Each number is 500 + 50 x the weight over its row's rms, rounded and kept within 0 to 999. Layers, rows and columns count from 0. Numbers have three digits each. The size before them is the row's rms in percent of the matrix's.

# q: layer 21 attention query, 96x96, rms 0.145, rows 0-29,32-61,64-93, columns 0-47
# k: layer 21 attention key, 32x96, rms 0.122, rows 0-29, columns 0-47
q0 208:530482540465502475532518456506453549484582412501443545604632540481458466521488527419479415545423657524519425521505455599488495569485567483575434
q32 269:533445523475441485517541439478446552429570446458449497565561585476480452498452520456509458562428574535522441518508429582449456550482576460549430
q64 055:519494553516422518576571441502458522448571405548458533538591537481475524616473465492535463566458579540523376561476485518446535513476624469486428
k0 067:546434541478554489541456451520430558437490460476449519586611585457490469542544579480482436536425565529513445455560461565490455516473546489649496
q1 062:517479482448381529489536432519468519413515356467515463531500567514471468559477596463556444607487549568570557434524505497462473555477578560495508
q33 073:561485473509405546515546442440460520452575501536414508523510561448520432476481530448515515512484497545565497576540439494470492548448589476488417
q65 041:493567489439525469475462504507525564502429544477548465445511466506508515491559460502462479459501396401455568421509550435550513429514470513476549
k1 153:584478506507464474551532438499445591473540438475420499554576562472508462527510554462505437568398567536539441494515455548503468531453540471587442
q2 091:492497556482422467566498432481467518462577426467479556523577600433433439530506487375471434505396576491503404529475479605488533565467590409526437
q34 099:526496467469447454529571481467432560428514513420462468517525585451497525535445475489558511528437493517526458489523494512498431487466499449501389
q66 087:482475506501399542551577499471452522407553426489401507548559546499467481574479483476583506496423540561545461518466489500464517544455596483514430
k2 076:493461542474516460547528508461419488553439531537543568490511477473543497414569474534517577469526527561569400420590507441494554507480395470554499
q3 082:551472521460467529474560374565507542427526447499502485606480511564429535581506544473500469643518593565509478555516491533494431577467593507548408
q35 107:570424524546454543499434407502513540451496438553460503544546482508500382549513578410501479564480515553528461580568456477492533471506591515559396
q67 057:589517496477521530486538453609593494510456482551530455597469507477512517613511468453438395523476465517491543520525446455508490424540554472504456
k3 075:518467469556429495480525455506435553430536472478420474508542587459514490508511535438487443524452497451566519479549495514453456513442549462536418
q4 105:536493511472543473436453518592529521586370570521505481441435407561477464484536494480437517432577392475479587475533496455476451438499431567457525
q36 115:510547530459568484474488496595538509591503526533562503502466437556491511486564563512460532457547505505494558523529516449489515404536434546477531
q68 076:494512558462612476428537496506528496577526577507611504527452496626494532465565498425445547424602466516489585497550498562495453484525392516513530
k4 080:425519543464475496459510509436539429564435543495586471431417495509467495543453475578556611498580467476487554555470529459482530485517499485354587
q5 056:565524561519594491536631511516446505523466550562492477494507551520474436488491492428613516447536485561478434482519508651416504498381514583583470
q37 079:501510402476507471458376530462489459424519510505469486490519510454528467418584521548517444558446520529493531502509494527467547474502438597584476
q69 068:534478512562438552488507502455428519489496461441421491479519593442467478486410511522634464528401568525456448546485515510434485533407578537548454
k5 073:476505569467524442443546497555496467609572502464417489476500390500555548513483537470489518579454540426520420537590423480515437496493448524520477
q6 101:503504497548543485451461521488507483621438520454552462440437444532511452469510489546541590413532383459469533489519573398480496390520391516470582
q38 121:557556523522549450468478484578543490621397579516539507486433447564498506475527558509516537473558472477449575492552514462525476433529468552477590
q70 072:497537463487546475451498570427478512614424551437561477460440435621547537386527494483542571456553476448494553481556546478483461477495362545473522
k6 076:440565480522547518426531554458558438509478528513517462469412445543497544514548461537421558494557469533473556495491530448501564445553477512450552
q7 065:525441571520414481529525456542479535483535445401512601509569526502509393537494604444561434517433564456506394603441546561503564518458514475449492
q39 068:567447539587484506497554497467441511554459547494527554517485461505529501624535562453574489575479462531432450493572455484456473553441504482459565
q71 077:522443479562359530558514491448415567481565435474414557509488472457452448475446565538578494469451467484537398503455556547471512527406615552473520
k7 069:497458514528565463457477383482512571588505456548427444473546463494458512460578530493543530451485487469542424501468459555499451400452559566622441
q8 092:497492488597579473463552554537526501547493496540564529523482477549559478492537557552515617500536457433551617528557488397540559421541488590423550
q40 092:513463538520605477450504499541530509583459629530445535493475496548480593472503469541414510461525487435539545546511474424513479430534526530472560
q72 092:487467508558628504413543552483513512597461589525566482531465484583506532458509520448519569457488522446527535517624518452455467516554437554505491
k8 075:495575456477539545468554578545533504526449621498554419423466462543458563541404442500446445521631495504439545550521467510577481576523469532439513
q9 080:477573567556477591603535504563508496406553484492551467441591577441489515463475508493484539507467492429476489569381528465616521575488538500523470
q41 085:547518482462502584521487517539528531456453518447494435444570435555529464447534466491503596512482453452483486441540518412507523518450567483489517
q73 092:523431478544457526558539576465551599483505522439470558542502529422490458467457482533502527513423477525448494495451489534569514556417563543469523
k9 091:573574498588477379415508498473486546517517445502519620572505483529401571450483470443459520446474448475483489459600432564505498424535530463551456
q10 078:519601576544524508544511522530622494559594535572486516564497574496480532506456511481612433506527516523423526607451528483562503473505452544492450
q42 095:455532493541471501578552546433552529468550516464471551599519510490591559544501500518528589488455450557573453468447500452484486507500608570459523
q74 089:465548513510484468532445614535521460413381531470543513468534558435507492491492435565554478494436483588501490587425515418602539512479574532503519
k10 081:446446495531458395512487570464410473457454506436504513537538461578515450413464435530512521431460498490439462509463529471468489362547566462556453
q11 103:444526541507467438472456530487540448487622490612490514475485543523454578518441491465546493508523510501485534548534474545478515513551453545446472
q43 097:582482468498473463528536568462438468515473593504430517607518581568572547523510479510545468525531489530564507491461484523500451475533537536478471
q75 098:446455546393428491519554452582518469491507529593468492508618566529498537518493470438472452463512534447526541547549424580549437517509493493481498
k11 086:458495496538479517527535519558542492496495471530436449433532456419563537415394481543518475500467528599544473493490484459463473517488455501459500
q12 080:499518534512468545445383494580511560552446420555420461480531495538557533435449513452467529458508447474441594580530541458518412542585575497496541
q44 081:559530453455434506523427558586517429592357532585514464517545457471482428418518562494526469450513510445507607503559538448553558552471462464493483
q76 088:465507492438550549473499424594531515465466563491466471580536420522507479551455434433460507559547535435548483494622470534567454564598499527631517
k12 093:440457468520453537484516429506574565500555496519592496512534465512449550448460565510495580495429463476509577500474522447491549531437593569529546
q13 091:470594464459529539547498537519549531498516502642537476499532454498552532446529512538472578503519484458496557415529484452518569436518426560476554
q45 088:459525535471478554514540557522507539511583496568589504460528531493525620436601463576533501507487491479488494455447603470579643470534446521464600
q77 107:530602527506574440498481505568583482544450528518485503539514453476538423386494537457390493523588477438512580531592473523518470403536485457486521
k13 071:488639425456538591552464532557552480497462555511467547508484499572528499540492412519479469448504486378478543549460511490569521575603508512435548
q14 092:448450532574498536537443456484416499465570411469445514548443548415513468590501500455512417563449516481474447445525570560508511551422525534550508
q46 095:562443449547553482431594518488505573375547456485448569520530623491487503563460518531562431587478534564584437479562479468475474507449556472497420
q78 101:536509513527555551576490515507448485482518410518454501465405531351494431519430533491546484463465482470479439512501565468483512586409521529528507
k14 076:515523633327541493431413471518511548527547547467498487450494588511485475486592619415487440487482451416447406565475468465502553452388535501500438
q15 078:571454536439514446508607548552509588448480518565462510511606519519458524573610495528460471535424509467560511441580470502576456550488579500489523
q47 091:569452429569424460560454488485448547524501513522448520532561479463455461488468575520517517593403617562498494533480446479497392399465509483519431
q79 078:492463537500482506462502505513520532531627490480462507554584499568538504629499473419361528487528460510463557505504431534529565544499546372458449
k15 102:424560465489558543466510553525553550512462575481512486479411435557520478479458509513513576486593446472518533523563522478508432502531420533420536
q16 059:547511493516548484447580573383464601540504571386448446491477462435552469535515498542450526501466504558528488454558399461485464496437459427444466
q48 070:508499435456464483555567617534528506460520512565483462450416547373489478458453467542495548488545404517535458435599506604540497508574510557492463
q80 078:510536474680581533464517516506488594557512524480377466509475542467519427498508505560460486387530491472545490535506535472550479481503546411499458
k16 108:522422480537522464548472433503481625511501503483467501614509529459501463494531590431501471532392546524510358510582453548478493524467516552523451
q17 115:447460496479410513547547488615440497479462557528462519487573614476438484581554515458483511524450569598536574456545455530453453605443513550514495
q49 111:456443424588435539489427475469549462432468416442543436516510506510445549537467511479451597524437503516516506439452478461475494475492546535525342
q81 094:524467500529408494532533462525499513445539428480457540461519589478485490579453522465504427494490480468540490507552426502482505578419514599478556
k17 064:478429600440508454412438419533493507571444497539438453506478493499497387511476536469491502544512522395441408497609428449457579463468481481464570
q18 083:535509517413534485538488457545486578431516486518427508531648521490561432471541570404485446577427609516528509554486450517529493497551490454551440
q50 088:527516480416428445552535424511481603456563474441508527574537564517504456530427578445475454508417534445509443480485431565504379524453498478538424
q82 063:469501581561402487583482522484546472531460526518363552491558553439535514523531617507419481498553538484508519515542451488486492498599506408516444
k18 277:432526486481525538458459554519539419545458559515533492436410421510492530486480450551498558450614447477458574525523552454520543492554447509396566
q19 188:485552478518546496407474530507531454534441547486569446440393454522482521486503469579531580470597383479482560456527498458449501453502450543451566
q51 232:465537534481545506456461569514550427564456544558548483437447422523524540524528464551501568487598451502476549484506544449512534477576418526453556
q83 142:538588526453631492358492461523588417518503552513544457485515476558489555504552415497441516496529478496457523475504484483515503423513487540488507
k19 050:572432516469410508545473483554449634489550451496425500536508617478488462513512544471558503558435513530534505462581482496480544503475533445539452
q20 086:557491507555488457513433438517502578478564406543488573587466486501399497487544560490509536591424562481490374604475491457501484479500523468610435
q52 109:549383515573452450526457474476457511326498438479468591571500619564505466542417528480545540553478542449501526557540415541419454473440552535564431
q84 103:525566577550460568526495446462570500619544431522459519440435503468404513571603421495476512583450558481415502497491468450466478511528536540559446
k20 092:464520534468493574483466515527533481570527524563569503522372478522488610510509474502489485489555487422459606532502484446525547487529474483430503
q21 091:576567483571548507435480506524475465491563486498503591545515544397466434524406408497477460405433563539540498500517437472515486476546536451522490
q53 090:583457518551495494492491542378414522520483450460474472484472493509588503536457435523588518613483525573526503512525466477481505356434536531522520
q85 092:520567438572514558532508526519502509557539541523569556553519499463473508500396420565628547525451560603597494517529459498504514582543427475497521
k21 121:459557549494535432459545526484550429511467611570612518480465556600513536510499482557522577541544471521455573508468514492476563461592489546454550
q22 077:553497434484620493511515598479516463494512605575437450436528550502492483456502512620478529471459459533523599504442460515524521433468538483460542
q54 095:484502488478463531570490538537446549450617459440527435446520562557512561507526421585457423517401489498463444474421453629461515589485532433523509
q86 096:513537450489534487446558484440442432461624413435542452480526511542447445526468486597455514466458477563504509521449525628499499550381579440433520
k22 082:409424545463516575549514515503508506494534406529442483534494487509504413528535462446537504443480450543457475483424553521485570538459535552330581
q23 081:500504540450596503581536544505410517600409608498517527420472504487487608535527477480470494514581464557484426424451638551518571543441482482544513
q55 095:443444498442510567417532561473428499464510469514445504457465423514519479455566447479479551466533545474496489393535523627501570490530429593521470
q87 107:469518461545495390651422553499537448576496463501482514479529476497513502505510477481421512522521495454501399471439495533530527504451471341545478
k23 083:512445498539501510565525468535489532502459572431448562531499552443539456482489477587483480513481548478491463519466512479529395507454535430504503
q24 094:495529485507509398492644466570582502523538406448392501486494416495492447503478515507449572477505517550478485575469437506498432506397522547488528
q56 101:494451450618445474468394593472606456483392529479441515502504470564527464496506468568518493451546508498448489493402520497459519448501503591559481
q88 097:533595477481432443542499435479532472469501484429415526453510440448496440473499456569510517474471461630464479559502471544470447533407574552465566
k24 092:624451561637455548604532534463514475544510529489465490535419532479503522454505528522526486549540466517555483566462469559452551407508507510453507
q25 087:427458489547313520448443483506447491428552437411506542494547540498506580514505514471467490502482504527496518548429542559473523480573507376404450
q57 086:568526539463510600532615435434527475502503532533449497460506514453533602559522465568515636536465470609577464516569470450448477407521498476457517
q89 105:503542531525510547482544541433588534593488555467557504446465487459446512510530556538485529506542506477526452554530514544483448538580442450449589
k25 097:515476485545481469488504498471456551388473474480480467537524477486404455506475463538514588481486539501510452570530459498495471528393564405550474
q26 085:487588435466503505598503601472545545511495492571454473536601552504477589516606407534449552465458486512536562393494517510511494482580526467520402
q58 087:474473483461340451584551617416451430417559453496510483409466439443505480438435447525555488526536485603495418488507603504421551515500466547472520
q90 109:434518581463402419605539539462506513467566505490401505531532416499507551522465570529464421552451512466545550546556501491471446441569487425442479
k26 091:523481485583487553623525618446496502497457448558426530509440487457527492441514495542562535499508545521566554531532419401544442505524400506509478
q27 089:615518540596559540538536523462502539559441596525529519483519408526568515479528497553479495483557423467441574489613438535514517415520475528535548
q59 099:539569501569531497522429520552564517572473457503439472447555546572525436536496451545469481491519469533434512474547470381493404520613348466526508
q91 103:498550495600534519519514425409493552486453540568533509452438461546496529387534500510466509448559431482446539531569518472427468446512508535561521
k27 109:597430533489479519485441404502450479471633469475478479528578481544536493474549508411481463495486524442462508556490485513480498538463540537548359
q28 097:571530506532483552504526448545499574581525483436534494498447515512448479564541586566594505449458521460545413565451533438500380513355519531582540
q60 092:564516577500462579387520589407430450490527437568521507540541510547575495466484499501536529500575530497558472569538501503477608440426510529519522
q92 099:528494511396460537471577460455486492486485493466500455488470507434415462521483457574490449547447498498506509493470482520484569525394590540508604
k28 089:497602484501498530435451429555556395554536500547512411487439539594504486522508553638509547436540444551513526459453511519445510545543500553465483
q29 093:491480475488527541481550552444504393597557498506450450500485472537449541468453425561531501516534526525503514481470577559502470547616511471531476
q61 091:413587464467406420541505524451489482458561432520508475475489580476472490373463559569393491473412488536605515416429478566386476525478467481501508
q93 106:480524470419497508454529463477461546538540525529465484521528569524526587561540525599536434497446565503505511450435471529501469503505441546499477
k29 089:607533531486475491567521477443497541412514446503451503521577457444485565588502460606527486579426523588552434520501464406532551525457499655549567